config = dict(
    d_model=64,
    rope_fraction=1.0,
    attn_scale=0.294,
    tie_embeddings=False,
    init='normal',
    init_std_up=0.158,
    init_std_down=0.112,
    lr=0.00633,
    beta1=0.95,
    warmup_steps=0,
    decay_shape='pow',
    dataset='wikipedia_en',
)
Each number is 128 + 32 x the weight over its row's rms, rounded and kept within 0 to 255. Layers, rows and columns count from 0. Numbers have three digits each. The size before them is the row's rms in percent of the matrix's.

# layer 2 attention value, 64x64, rms 0.514, rows 36-63, columns 0-63
097:144151100116137162069101104071077103094165119123148176168117084153098152164150108085096145113146211149097152069146114119165140104128196113104148105128091106081115125109093172104121074097120152
088:098213121100078134133137139155141084109142081169089090120135157125121131132115116161141182045093104092129103163050121126116157121099173159103186154120096133129165129125128178113113182086139115
093:126099130146047155110109112146165135170169112086165136123143145146101103159144189130136147086145134147068137171106083122140139102076106155118186153140143083197070119090089085176149089118111138
097:076133180142085154124137106142092142197114141140099124106104127054145142138157092128131227130098099155075159145157098098149138064179115168127170076112119145115172115120097133145100122101118165
101:125106120077131131141150121139098119122193112148117110113131074101147100104134125063149180150114168169084136089120142106156134073122082073122210116129114147129225174077162132089133130148119116
085:067126155103099150099117142148118176116157161142093133135148115177195128121131052096160156137154119080111116151165167118119137135138128131202126105069111122144182101101074136129122059145194094
093:176114146188154096111131092134135095070085141152159152145115140105101156177100128102127114211055145140165089137096152094080096105175135129081153104132115079157113144140118152087151174118187126
100:149091142163136149122091131117170179108092143126164150138147206105107194159093093124131197122143085077102159098138133123137142135110160142137140111154110087091139133158213078082124058128108135
099:107122148207176148134076050116105173090079169131121187118106183174134123170107150169093111105102135142106096149117126146139133107113115134163107142120114143153143114067164113084076162164081104
104:130118093205151173130065146131104156175101099092131105198202105088138084094154119175128144136140138120104145085145158122160117176111093126112175139128114141120111091110119163177190158180144122
099:154158152112120148147136062122119097168161089130052142058140130087128174077128090186066183126173152169122111098151146083127136138196157096136107162123137130079134126135116103140141171104111111
097:172117110108110136109116062089178141180114120094156068162108161149124092065084170168180192181136102163110110102113151137089176121118166082129106137132098129144139108155165116168093099119128091
103:158108120129150176169165108122153118127103060101119108162123091105109140110125139106132144154068100098119085132131123230088211166109114094162067071128138162163144156106132107121143114080151135
095:120131072116180167166084123117109098134146139100091104181084163110150111185118032133153129094132123101137108111144126164089069149101177074091127112126079143156147094173100104145121138080136162
103:115145090090131136061076150159155131122158075123159115095187105146183154156151100179092155088112157071098114084128085149091094098152110140090083119066166142089127176105113125149118098155112110
104:156162096169154129139153121171119199134114137115131154081111167113140121086106091140136135134155153156111056198048140152135083160137122167106153139144110162112185162134045154138121090158117102
102:162170144150174163133159179141172138128124137071103113151085141141148096191140112095097167089149179141139160138093138127171074111191117143152142098098115085041109128151130157114185108156094133
100:183144182045099168143159140071108126161075129135074145136108126145124158099157118127214050129148131108160082102068100169154145128132112146153122155086110149127149152130133094157133096118112111
103:157174116077107149127147172070111108193124128135129182149163153111153165160093156057169135144102095134087145115150115138108122152158107107133138156162162045165103174094123115096160114169164176
100:141139133144122147120134161162125150082172169095162182114133110085133136150087105159176151051111116168156088093102143107124157060151147059182083171113120133085093131104173106144180108114143160
095:086102074131153061090161112066117130110116121096160160157143112113054107123111130143084158109177086118153116139163100153104061070116097102149111080088129096135164078127087120155181137120113149
109:077110105104191137120088115114179141136166197112091150189103133071154147158159140119110090121113087189141149126156163145149153117108159173141066162138102139180105126121120158174179146171116093
081:058070134143146137116157114114126130095136103060151108104099103150129099198098156099139192127159119136140076129152136122091153138204140179110145114125139133098103169121130163078182122075157074
094:119159102127141156144154109174126137093108140115087111162157166193108110097153180087174131106111144126100065107235142081103128069123114118121131106142188146099164163119136135106170118092093166
080:098175139062150126103146131150121117140078172103108154166137122146162157167107119169071148150112151114208092133173098136091123164114075120172143143119132095175142178194110073116116145136119186
092:147066123136112137076110142139086120099108090154146133164074120166134152037161118185139154204127118130092094117096162121144106104177093180130125160083121119169107121124134058118132115114098174
094:148114166122148093109162123105134108104127180106078158129144101114116111103064142207159128164074190080084171133157154118144101124164213137090130082129156123117152160084148109144135168156118167
092:126083113077117090152113122200088116114098171077121202102061152075082125139124159157116121140119095093128123139088095149124146102143141080096105096146087174129145148167156165118132052123096127
# layer 2 attention output (transposed), 64x64, rms 0.423, rows 36-63, columns 0-63
094:109102164129125118113136203159142171132147107194120100133131153067164092125153170120110114095114094172152086147114153116084140170161098177084151110151100097161181096147123100091087185062124139
079:152160058093150158099104137095117123115124137096052175084096190122100127122147077085071107160121110114137131143199135079145161109160076125166096156120161145161161142136114109165166152119093161
086:146165156139162155054120071152070149102137152138116086132124126126135151132094117124111100164097125209136166160106145070140150127095140074163072055071118162097168094159136119130090112130106137
098:138082116170177099084100208106181171177152112132123169083161130119187105136150081153139120104175110074109119161103143102122118137125145134119079142128130194130111089157205126148143164121147147
091:148118157175179185090079112101185118114172160146140138088118209138129122138168190107157087113140092102138083158139103138101105085157171171089119193160132136103109091102164127162131110119113113
085:135090076132122138171099125128117095131131112141135138117119132172174099096138086173146160104103095103067106115140127092140138180177187128136038124113146151176079089132166074090136103063089133
087:131133079083132152150172165169131149117127160147136106124102140158094126160122132131101096076179134101163130116127118100067107118047161154166160146130076109119179186104075176170067115165137165
094:090081141104132088123200127124190129127090123088148122142138093063179111050098129117087120093120091129169142168095128086100090110129113124138109070158090134158091141101162132192117139154174125
091:120204086079144155161105066162155117153055146130157134119127091120155181144172169176086157101113084143127137132130158124125139209158102172170131151120069141135103139124121170086134140153142149
099:150114167183113130165088119148107160129199141116117148136147101066132137137151185176080160193141201127152164133158130119148094159115160149125036091147141154141101151083103123124099156126143105
094:134097115113124059139091187099126134115111118150170094115122158096163072139120088092150146131163176103133128174157142118172095138140063169116115179067087138086150089097180137118181153174110151
088:123155181152104141175113151135079119176095129136119150132126151139140132114179120055099166091142182177140162194137129144113110098115162056172146105109103111125095049113110130192158113169126125
108:112175135130161125155176153134125100111203166150117108125078196144139168154177170110113163120154122108152142104065160147176140115116117102144151114156160123143115019126125110123189099160143102
091:093066182154185140184203174129103122163165106100105161121107170109101104100170129140108092196128103137167079059133128163156150145130130158156149100096114130141167120115136162127093114120120080
094:144137143136111144123169153102163140120110104122120117151035162089117137085144127135155152112098103226095168139141082099118124177107123181082099133080149146173168125177131088128170159128189125
098:108100128091123133158104075160104137158121157099145158134108127132131140167117152109102164154155085159092123070121061088223134147140146116120125193107115186077170154176141143185113091113160157
098:127110192102151058103141092096114135119119140057150095124157131129122095104142182139117142153152098104109092113116116125104088085116165190127107146089066161193163114130102124137138119066150206
097:113117148149137110112142123103056099118124158141079130161082122133125080170113144078166138044125122136089126092085125151136078082172097122117194139178133129121158083137193100119146078150161088
092:195112125147133130073106147146090105108089082114090062120055158186137094151158114101131140124101144075163122114112153107099127089084127132074116074127074145117145083098175127131082111101125083
093:128137133154073083129136121061154127149080162157133079126152109093152136084094149083093176149178078135120136130177088169128146127135142185185172066094144161142168075086131144150112112139106109
093:117131153113096080127151117098163075135206137151100140163126108127078113090133161119133143173205101152174149125112174139122144193089189137136174128084117132127079160129107104107071128075111161
106:112141148098129169087131145120114137166097110142139133200157136161104098185150105139137158167131119111130091104117171254143116110134152127104061106057146149139100129070089165118133109129134100
084:148129144079139177112190169123152106078162150155114070102177134112157129096123094116138146122236120163128113108099077110103089156170177134156144153136146166121131115137103192136139099117104182
087:091186154108145185105071115108133109104136118102133093070101102165128154080173141141137105110179102093098137125055074120138150137175184120154123160081139133112181092091092158099116159123101086
067:068107133172156123158173102107108144145133141078093126134149140193095130171194104131172115124164090137158198108113118072152100133103105109122149096111105110118169181136112142039141069112126119
090:148103120115111092132070124097132150116096126121130179160109142181099119120128143166147151018122128131087192165133123117151111167113165163169083083169151075113143111181127201152111110140108116
091:115116140099089152152083156076128144178126153155110122075122121111089134147145139178170147092062167063237146115148141113108112137104106144130121164099059139186157106165145144129144128108132141
092:115181143103082100174161143098183122181101185133134169099129159155107150081111105107138124141086079114134056132088157138209137127148119097142157163139116146087150103147111167101076168122176113
# layer 2 MLP gate, 128x64, rms 0.413, rows 0-52, columns 0-63
099:095136114098061092077141139155169146101147081147107149127131163131147190133078191169069115143075104117092092117108089135118148132115124176173150129097116080077106153105146113130138189109188119
103:113064053077101102150076108116117148100120116095130121184107087146076141159138077154116080101155111099081126127150097125144215158172099156133157112137163101083125159110147119134183130150119156
102:120120082118105113107119073150127113158093123108117087118060136124187149127157080125124187091149103089155142127182146158128164107060059188119112111129084120109160150118132089143102176105188096
096:112125140130147126088074147151163160115139104142153087107100106143116149111125182068134079069121101100086206135101156143120121112127089162180140187092129153094111142094074156135190123192116090
095:148116098131109121093082174124141082092216135112136072095123114107069092111103135137170130176100150096126124111132116092122169018132130122117110194135077124132161143103125093122103111105148166
093:143078130126089110072131148182192164139124129137123139132160158145089118139159099096117149138083155182064092117143177117156154119137129088211135151161128136107058176116124138120181093161100167
097:101123198095068111156106113102109116108067112113131149183135144160079113119144132140130086124129134105115132178195138063189140113125145117139154125119176103135132023137105103077131078129134119
101:128135112123088166159096106110164159162124164104120133139127123147113130056104097189130099138126123194119101117128132113160189156154109105102090068110148108161113110069135147110083066183050088
102:151138115122113107087076142168138107145068160132136076158123120125124084218115180170187186079100049126126173157098120103138125070115163115152120083094136121120116137132152146115133161119088136
102:126148113084110142200087118102133128078114127137055102157157155129057120139203152158125115110092160199120173097116112120116165142178124150115171181120103114155130104046145134120117130149136112
107:137183118135113183137120055167133103141155155183085137126099090143129098087080090135113072130120162078114121168112136147137133094112170097158143125127100162129184197158072107174153163155098098
100:114081115118108103113108097097128147126137143126101079115134172095092098117104126188082139197155126123006129166105157134149108109134190096187154069080146114178134145104135122124116127140129122
095:085125147068136159086148117174104200128107048131140163136040108148102135118139168169136129153121099080082150113121126144119132100131133099116096126111153165065117151117134121055132136167071146
103:123087200132082094097153132123144093115096110133097078077085125167095153131135099109159121108128108062088173142126147104059125108180103129139118107107158119209170117071098078110117103139120105
102:137176184130108131209117153104124136105142174192111104127108141106138089143176140132159115152104155148157128190168086154080126103138102164081142172128090110138168154052153118170145165159146165
101:141154129135066088170125182132158149117138120111120130065132172091146092140175118174156191144164170122106152121095172191073110171164102169116126190090084093108136114102164107128149104094119116
093:123165124137088100117053187103154116124145181097148112115155094115125141071175164128175092152172137131128091121127167132176175107095137097148078047159127092082170131090127152097142154131164145
104:094164123090095152161115146120131151155116123122107118049147116106124076106138175107136133091114094142183164132203124180125135175128087121189119160078101134211125109144167149144122080175155109
100:094122111179120119151126146121133100105079120102051072130178177123164105135163082163175166157077091121146163120130124121080158085151154106203109123128144132161148138119134065083144091136072120
095:149120095064141128121099089150110112162136076119130167151171104159144170107073142177146114106148097109156124172094150119147148168149104107116121137184100105051112087190112079096091177119085084
102:120148125084096106165123135122159119182101077142111122176159126142088137110134097168192175184101155086156082175172113109113175097091081119130129067127135120135073140145117152077199131156137147
105:183107148065068165078178123066118079110121118152120150059190153152115135169103173109064159197142150070133122151155140163135142141102147121162114148109148105107134135144120105148083119125125132
095:098111062107096098137081069155160148097118197106111088160197114163087140102134106153129145141151161153107097131094180089138115099153110150142120097152107150157134097142114087134067100208111103
098:113058137090107077130103137076117093160135174105116122119167133067159138107104139099142144157087123112141168069112162216126131194175109098175127123120111154141074088128121142131162142169134175
106:116076155110099073083128153134125110115143099119171081117148112154103113182155158150152115127144104107136162132192154104104161181107123039179092148154156102132083142099163160102151100087065159
096:127091118208143097157157103136095126136197087111121103073147152159111108115115153122126078122136103050192153188109138167091137119123118130108089145161139135137156152165061122086125098120124192
105:108124151167107067131049121201169131170128127148166118166118106131144159149131181185111103079109167108156134156115166082157147134077127143196069102101125120141154089141156115096104146093101122
096:108157111132147102098137122078138134131128153122140146110072082185145129124091135146086172118094115093093115119150172115210177124156132112142138105165101197130105104151026128154138133107097061
110:136114129129095103083098080162109109146130091072090141096139100131120117170051138113136107103173069071105124138138091089150131176151090100139158208158156128153093138138052123154180134110139129
097:129099118098117095125156088104154120138175148126173077128157133154143138134183113050121142144167145065114074136123132131180183140128170112167121121105093050130115142099108196115122097195165113
101:082095146098108138101125038161128130154076115159073151082136173119087156087144177088132115108128145157172124159162147146140107161137154129122110144141134140172130106045131160125177172166163178
101:125157125110155087180098112193168134126117112125117095177130102128149061153129165167119115136095160096169175099146142084111123091151147126168109103118083066066151112134120134133090147227155140
108:113136119092155176128138122157108103128140158085155108146094200149091122188104160132082116131118081078141125111046164148153151163140115199093133138109116104133117090147107130161122208108095188
093:151189142062138129106082127171114133143082168119135149162075102110167122152173141145173130163151063081150157191089132103110154151079154133103125095122133139160102109097139080169144079094083150
097:111118145089120106176140100084148110136147142154083145111128123122155094106103164164119194165134137104136098142185066161163112109112140168089085190162107114121193163041115115086134135159156086
105:195124121153127121129095140157145109170123125135132122129122212127114051178173144105162086111111125117075094186105148129118133092133088102134077118125148112193125049185129138125141149152134184
103:156065095105122132113122165149151144064157117118106116108117086135088123132107161147115211101135106064136172165203135122085082104130125101111100141146117091175184179120156145138158093116101077
104:134046130125181140092145118161125110166137162115154079113164138086111125155141175141098143158141130072115079132115151150215118162139090149137179169119084082146175151104079164087160154116133105
104:086127139073148142139102132187065143156109128115149125124143139184175151157135110160146103086104079041172183157167171111110129134088161101101075100117104115087138141140126169107133115125132200
102:084138162057103126106127097145127101152103147213124105193115142104124164098110115147085125146117156131157130058164111124151117190135111100167118095091155119181104135115091118083136213134116163
106:113124114160117122096120127131146079080158127102143136088130081077121078182153149115091191178129101105183173133124141127149140071113060175130079166111096140138088118098103085191143180133129108
086:107141161149140094145132136099169153101075182166143175081151101122154131161149094146204123154122112148147147150147165079143136063146147093204076132108160074135107120194137119133186115143113120
107:196116100129104086079078128163097115172117139138128096089131119115196142164051136134069143110086083114134119156125137131140166142134192111130111147098101169105114144179120143138135136060107058
108:099120099098172078111159138143140118089131135087093121113143103141092165126111152122140144190093122098124142152166162125131121189094137103132107073136088093127052181103120157039077104131113193
102:169094158049069119106094068104159162176141178118138117166122069102145184095110120182152153160113145121105066155129123085130155121138099139147057111093110146158132114121103122140148164145100164
094:181142132173151102122144097185168115107138151135106142171132148140115147085121137150113168102062115167180086098142121118185167125132129159147100160162134092104085157121187088133174107141135029
103:138058077099068090094113155098125113121103122143133077144138141096119135074117132164123122131135121144133124215153114085144173112132175062133158089116165117121102156108080152092148087093070177
106:130117130111121169153117140126131077147115147073112147177104158103095176090094102190141102107106108058109125161112122111145094083122088104114122076161135049058142118153138115110144194080106165
099:165141156123112096150121139070179145178075172100117120164178095116078144065127173124155132103114152078126071077163117126096123146154161111113096139109079081154089064080118158109160118133114113
091:118099131112124167166152100139094121089155115111137082167114128105065184099104098054082118113143106095121120129098153116087109168107105110176077135087138072151086077133083136077158146109067096
103:108070130041166104143165126131115080033177174126052114071135150133117171122118108144116161119085137145128179114151136085112087108123132125156129111170147066123144127127115114146167116117150150
098:175147138210145123132073145076112082124103139146134104115145150125122086143105151121109086179084090091166109111102111154087167108108026146117155130132175138089148103113157175076131122161146112
099:073152094109147152115138146107061169145097179078134136159133130149112111134101146180145104135182062124089126146151140122090130120175099098182126211133078135131110142061161158160112167100098139
# layer 2 MLP up, 128x64, rms 0.416, rows 0-52, columns 0-63
116:149113076162131169167049112106127179128207143074098092134068150126082118111172141122149133140107107142120106119183113126131186191134143087082105100121109098095148109141163097133114111161099167
104:113113141145133094111197134119137104101149101057102101110100139107116164176117120105061134223105122161161091120148124098187173181087183141143154116130171123127143113162098133115133169153122077
102:157086142132135119131104136108161063148149193105135101109171105110173125149058134134088110147151102113086100142106197136121092103117119134135148125088097174133084216117122174200107128115152169
101:136142088139096161086135133195129147083146119153144155158109118133127081114115203162121097144156127129082125111080143141117122064144172079119157127160192121136150173101074116082124135077141050
096:184123088113082142135107144076088130171111139079123170123051088166115120124113121186131127188111116125121143159099123161108136175147166192139132165036135126084075090106115140115134124126154115
093:122115127089098120153136147152115112052154119118182134108205138095117122112142064117120131097073137142085098172180093125148083161112143049117141091134149160106076152078192102120138110138128101
102:143116147082173104111095146129117101088143099127110161131144148175090173098099145116121074098148095090142175121097104157062107131148139087101149156189070107158094165123158166101214089160135149
099:145133141082128115128101149110148156110209090121073175161130157148098116107115069126130081124102160188117154099175123121091145136074102144142186126149130183132161130159195126119119152121214114
105:141164101125110097113174140095145143082132120093157096139127162188140119184140210178157175061088100085106124113119178107085164087088122142154121076130128138130119173159139115122091100097083102
097:125087101180103084120089163113150140196087090122144161124129172171171095127065063107160159184098128079111142179152097202111115128179109118152151098121139146107116099125110154120167133130157147
108:123128115149152120156116160106113050140141092109104107221110129172143108082150133122179202160135148158132119122149140176147208193101160129143167112127107145087112085167158114127127126143157086
095:124087074130154076172120100148135161174162144182098137200180137135084138092139122149078154147105151102165107124153164118094080141093089180133110083123096117145114188104184117161111136179128126
090:100124093075157133088152200129132079123130055125084159206090103090118123152178132136104135144103167067121097137093111183132103139155160131178116161144147116121094126126143142189139134123181092
101:110160124147181152115062094171135128083163128141136104165161127153090110153132132133113091150106178182120075095156095087157081113116129158146112130185169075082123138187100167119199100158113132
098:186196111118085062105120123154075142112164070159167155100156091143171151126096070116151131123142158075095171120112128135097111147194076133125091107122114145175159106151177115143141171149141140
103:113156111099165115091124211146132130140136127137169155142186084129116089142142106117133079199053090092160121167132127082150129120148143095200132087114189186163118117110104105122121094115121162
087:112150100152105184105139155137092123187076176064133145167101053091062097128142110118194114101139135154109149133128164157138197086113156129148120127108132079113133148151066117147169095149125111
103:129062174127175091109158102101123094081132131137083142164114166207112202149083190100143113112129124172140098120085110150157149127138127141142156124145122100087075156166136154103119160158069095
095:095149108113089127123115144142168131141202131114116084141157072169168132112129143174091135156108116122181108149064142165122175108138093165181117062060101108110149120131093186096097119176105158
096:123117146103113199129112134149111085183122136091145189056152192126128143131138126124173109159120169119183173141149131097091105123112052131130072132159108132150076113098125092187119127193128130
103:082174126136090090193134124092130123142208087121146122132111058148107185078122101142199132145104159121114102193128099153063143165159100096163117110115117132122110116176103181126140129109121146
107:115158092161131093150146072118084134123110033111109081142130145177089159118151080161147159135101090090144142154126098103172143052131193081139123110142154127074164152150114147149120112077129155
096:142087082082117100151140099143107095166160091144146106156118085157153170048062124112174117074088182160166131134152125125151159148148113110119156068109141171065138140118099096149081118158120159
091:141117123120121099106111196170130144136092164209148144146111138126188175156200130115156097173110182120090111166117118096148096103132100157109144141174097125151176134128104141114176203088157094
099:109117135143132111132159110125136080103095125061102088145132133187157127129124116151174091066128139069147174179158048148099136091126117084098158119164171111220116156098121155142127100123102157
095:170115148126162113131178106136117112143148216130106145141095188156094095150103161092163107096089136164106160168058107150135130142183086064131145057128143107164096144149160144150144130169154095
094:204095101133118141115136154106110141126100112109098116206165094176106106104134093109141149198125133105105123128156029131142180134131103113132136095200159094160166141180152103142124144079129110
091:138146156124114143156121147167089113135117120100190133140157152086113152147177172109166114123150152178154118129102162126043093172148131131154102205096121054089128176085162110087100116139132185
109:128182168115137136094166161138171065086150064090151097079103154086141091155123069139124120158157140157100110120083143180101099147155103060148136161160130149156056130104140100160156140149119149
099:163126066147117087109148123141101084123114158127182102119183082087210152134129165099120202154104047140114085174138160141133132103101168110085148120127135124087101103155171142171150114120125155
110:071135156081078220123110139204144148102079093152123124109165155085114160170088122143099075102113125145113123163114132076113136140115143060139080136138144098135178157143116137172127115171164119
104:220185113116161106139143154208204125146118115120121125166146166132085140139118102126058134163145107138094102117118179117102122153140181160152100095141135102092104135099133163065133104167161148
107:119049062077128163144125149153158177099130141134163122113154083120096153109131194099091160111134142124146194087163134118093100126123123089125171140155154077130173102142164159082144147193159151
092:091111154208146168141124107160098133036147099117129141123132139145157149122099093120098107082063150189127188104110129215103065131121119103126170136142103122162083144132118154160107119122126154
096:121141137151166094147144104144160179114170204121178119126120095113080127089133165103141101133091154122210170107121163137132119140155092101109231107169121081141072131164144128110114120111171117
112:116162148151100133136176145143153126065105131099101097142197132069163181127107121112067147219125098139130105118067132148140142163119146163124139082175149067134125166098117148117135113156086074
107:173116108122135087195170187114181153144123145101091167111120154172130142111099095098122151100171130177150114122121147164077081101073077104131170155119142103104117074053140083179125133117134122
106:172092125125114093144158103133138162066221101134171128131176116152147125021083127170115091098127153107103064143155149140119142111096112118128126113073125134068133117120153157145080102112129137
097:133175095105139081144175104122068150174174143122171110164104069165165128076152166126163132151080146065149099115090115092154149109118166123137131157084114055141136138173122170149094123148140175
094:130121076118108149142145171191122142144116133162143151149078141161107139112089125061186080158130156149168129123107140153160181217064093135132175073139164134116152101107106149146141131091116179
108:129108157143106103125059126081096105090155118192142138137103126128120158150134182124171064167125148147156186108098172178154137207133190126072097086103173149095111132095145151123158127126101121
097:225181113146163168110110167155129144205171128163102115081135160149140123124128083100156090121128126130083153144126179103141129110153121150138117143114212134094147103163093186113183118110158135
115:130078114134140101095153100139144140123130046126180119125144099186150153145094110128097146086088124074076097154131117141120118116138098082100128081177195136112124118172104117167226127131173110
107:182132138144161098151078122094145120134158094098125165139117111166102087111139168141146062153092144138114094140077098110105098151083139140078134086112065111147095087163102209105151081113188155
092:085148077132179109161160134103082121135124114086194159159143110121085127114104067091162097121135168120122085101098184152168082099085130124141125169137095081139094130141132166130086139109156043
091:214156124112095098158155101070097098058135125090129053126121074109073152098127118099135076117083082134120063155155127146162106177107129102124170096087137150144112141113125144163139114145133145
108:084093125152165137138104134142156131140180145092124145182077131117153150127150154133156125137113141089105133122101160160123124067125114160107161152132106113205104106123255156149101110190129096
094:154089110128098129124050141086146137138131118109158191073121132074113173118122121159116101113077112113117153189129149118136106138142106112115168093123127081095189184167057202096123120092115112
092:184086125172060086163183208090109122163125130164153144157159097154131096122126130156160138062152162146147148150140154081164107141114213122119106152113124097109158142084148126171143142120141164
099:145140087130134157082046125144065125135131119128089154132101089196143160151121127128099132095141075123156131134131132134079156190114109103129086150147117134136046074193115135115091073121091093
101:166131099168136168106119128128104135180059157145165127144124140144127060157145114138091067151238153080097093084082132145159097117093094105144122132146121163131126178124107143114120107167168161
093:148156101174136108161092060111063100139122117141130110164112134126171077098153114148074100175099142064121134130095100115169142072155059096111185140143170138088193108141123137097121166137139116
107:130114123155139160111074148108114085203178141121128131134095184114072095186052132085104115132151134107151049132123154139158129122112091142113123153199125153126127103131178115160173117081171137
# layer 2 MLP down (transposed), 128x64, rms 0.555, rows 0-51, columns 0-63
110:158126128150175081169167117138158156157188121129102150120153094101151113145150090124139072166128183119109122132105120111114078142138086121170108146029108183092078103165122108122165146122179185
103:137247160107101115119119163124113161139141139171126109136141123123072131117088169159176147119070129044163112131167116149124113128075122140168117105116175124084148146151115049089136123129127119
106:162178146100146109177134215123094094130132124186165168111185131138091184132124063103143124158083174142155118181135111103103123118139127157117046137094148142173117105139083115143099156155120145
105:085102168129135202141122106127188111098149119168151144075107156117104157038055164112111158156125174113173133172135155151111146126121157149130153114111159067086143079131106111149127074107108136
103:129076172117146159123170090138156172120121149174108132207088084106101132134133166105127100208159125162082118103093155089141188118129106118108089070106122091089081095092089136146118122165128103
093:065161144165141124156149173166140143167111167116154101184096129131079134145144197086162101097113109133158165078078109126101158042144135141134221123119128157145119127099094150107105113126123105
099:115152063079142143150222165164124162092152148136124171126066108113128125123143151155096153155174197170104125120156146099154140149123144156095130085113149099139162155156154099074149076166089154
106:125180128107107092095141090156137120110056154136193147105097120112137170067120192115104125176119141064106139112120155132165108097128177144107111119083075102106115079173166181176126086142136138
103:067133133122160184148125100165115132156118149117110194154144111161150109105123096097147045174105148160126179191094087122121080171111119129101112070145196141104153113128165124112170138166151167
102:063120133175144122171145133147156137121089144176133085143123156121126071169065173138097124102138097139136166095131155087207124119167159158165103141109082120165069129132150196106106140105177099
106:131151128061129138177105111192126164120178142126187132096140141114144122066090190148128072117128087112173126191162093177152071142160127098083096097138144137139107114097111157112144132068105110
097:117162142121173128140097154094100073156081105150176146109073106129100103132099108137129141097125107134092198121129100188132135136119091128116158116114206145056172063152201135162154096123140128
093:184115201132158120103168138135105140117101089138186128106134135117095136155127167143107172092135185157120150157129102054168163139187161124143136099136129155088163147186151133072130071148161182
100:136124125130111090095091145181091105113084151118173114124109110110141106104107112175092137141121180120094148110173140138097174149104153104197138171134071112083141149128133109095067161015128100
096:084203152180147160169168162177099123159137112121050160160162116126130128120160163174105120166198093144128104113105122130143103097068153117110115168071123090166111136176100150088129110124107124
108:145149097152089184173124128130121089140168156125074139114122152144169088140074128084156112140149128125161060116114156145127128107113159098134138196041060185110106141171149153152186139106117121
092:140091101156087167151180145128068154080120083112058091120114145078104148115124176121134173160112131160162136111110108149094090172149118111076153131166164108114054133077152118156097095156104087
098:140136090099148132122132116112133183155124140166174148073091143085180101073118092144068180171161139160099112109134076154147201174141097099150122174132085175201131135116134123160135137122132159
097:130105103146113145148107174105165073160113117140098148149136148163166099128130107146055143069134104190116133191095067107090077163138136091143132082171134173101136138128162132148105104160048103
101:153181151147142135151119120152182143101110132140120200172193168123131138157086123172151137108102142124114109053122147109160159125079120141100096136142141186129111154194153115034142100086157130
094:066107154166120087136128151090086135107210088124181100156099151159130139116145126084104155153102146109103185131075147151136143135069134158152152139087177131112172130128099070131098080147111062
107:109111071120166088127114178096148097164147090169165100093095210113133126136133111119117133148136153117125088162187114124130147125092084158165081173174126099106170138111075169147104111185194133
094:104138145126123103166097206133110185157128104103104122163125196119062122168094137140135190109136170072133128104132187155107080128174154126153131127131124146134080077165156094112099060122099149
101:156106182113103108192186123153121128171111187129164159150140112120129148148084181156140164218110182188108132147134150107087141146173094149163145077062142145152149121138132150113116115165131108
106:179081200062118127110131129087133084076116177114119125160136146118139144082142156141053112146121149124106072121166144171112122153179180186131167141137165148121162189084101120144137146149132105
095:150128166097145129110150076122137160126145111122132160146173106193149102150092137182101114194151126094138124102105121101057136072107135157197082142107094182159165111146128111096083103094070090
103:097134178103156101169130187118102143146082046111105116146097185076116145083114142123170107134116097134093115161174067101083142139111090109104098166135147113088090146126082157175147163094095151
098:119081140049153171128123110187120123089109122176101105117127175116158075134107115064093132116155107158104136172121145064178196132161093121144134181097102109146167111123117134078120143124167176
103:142172117132145166160076117108093172106138085108143141120083105059086120150130083222131148078122144134144145138080132148137139118179094169133134095131120135183155120050123149086117126101167082
094:110126097186169199127102102117104157109112116148122171174073165157111079107119118163147157099167129140145130185140089134091057121115091128097127075182122142155167092141123105043130143127155123
106:135109135106173169105178135088108154089118055167173101107105080108106057117167117171146169148127117112124140141128163136103118107132171128084193094144121143091135126121133174155113069166070183
099:071104096076175165134123115109193145123140101145145101149169138120147104187117115135138167057124176112197108129113079124151179118143130141168200132123099171125101075076122111143111080108128120
111:095140155118085136164093140196095158147171193150109077100107093167129124142114142138117118191118096051094093110119147079141137133117100121100107080125155161202095121103137067089106142102118135
096:159118120119094116135125154161109077172128129118114133077146188169161161141120161130146202141116185113112128096164082107143160145083123149222092101138186154088156101082119087118091116140173122
095:119062110124074094164161070148114126174138142120131145131085162113145109144182120101081086142085075141050135145122163154108178093168141140144130139076095146145145169124200149165118138163122095
102:201114091112133163123103145153178068131119121118136152099189120158080094139122180169161102105119153178118152168132106064109129164108160069125126139134113122122148109137161088082208125132188116
099:171108101143091167136102079142117139120117104159081078151148123129130114145139120113058122092121178132066122062079171103137129223104184173128088104118151087126144095118091144106152164105120111
107:165134156163140159162122135071153053117179193085141147102116115105161114137151076118129136089095147139147137094158071132040119154169103102147110100132100112105132183185146105100149153142171112
100:118192143106100169114104123154097157067199157152122135147137142137131117097115066082113156158083166159121106135203118155163121106127172101132080056121165141145131169139172113094127180148098127
100:119156136112142118118102071149102132183067105187133076133187132103151111121157142141114177054105149110137084099104113125127167109179098148106169119106191185110170116099109176097113125138074154
105:141135146131093185139151115123176170145084132060178093069153128126164083138094079092104120140184151163149166104141139100138175143158157124071156125127113133130127122096124065153165194176156144
094:082109080116118140107085087120135118136107122101175133140154101164131150096141123158150174125035171095083073091135136128093132174046097108100135118112116129094131146080180092097095145086130086
102:078174129172121136148115133103126098191194138176086139095126123155150157077144145105104133172136115154170098107121158135121056142180100079127161113131141134099130094172140134142064143137189196
103:173131126105095137085132157076114139154093127105121165178112079094121132148171173144060078143084104126079153113109082106073122082106086126166212116102149136083166116114126124121112116132185150
100:153150128108116123113140129166134164189160129169155103157129118112143123155166155209155107152107183088126188154131120075119103104098114081144095079070185174183099095140079152111148156103127155
098:099145126136094173065083129136149145187149171087097164079109113146125127162133177079137142152083180118126165144145078167106101154134047161100145127170094173149141083180120166120154140145128140
100:116083109112150153078090116173060166118118092129112100153164156153155132100089151128077117151144144145182087121210139141174127163130121118136151198125177140111177151112120111053178121128124156
105:116085149114127202104147163156155087110088179126133134186153185096123163070130097151110143112092150116146103084107123138104113138122185122181147093179139121155171162130127064061164143172134130
097:106117070142117139125224069156128136142096127148165125087132074154168125172190078092112127130168148116136113181087123053143159143135177120120099153140166088126107124166118111134140066137119112
097:185059128127096147066153101109159114154109130124119145102123102086120129144213127136069111116150199155109131073118111106138068166091075118136138203154099131155111147118134088157143112167143110
097:207162147159120114154157169134124107114105178071081165069135158130130127105139162110149148165133144104100151122107145129227123139136096136124143122116095083094151049175130127104133196105149115
094:100102100112115142117149101135136150142151114138175085086128131072101105151156102114177155073100106137131184078158042051100126080184094158153162149165159120174115132133119135150144077136092132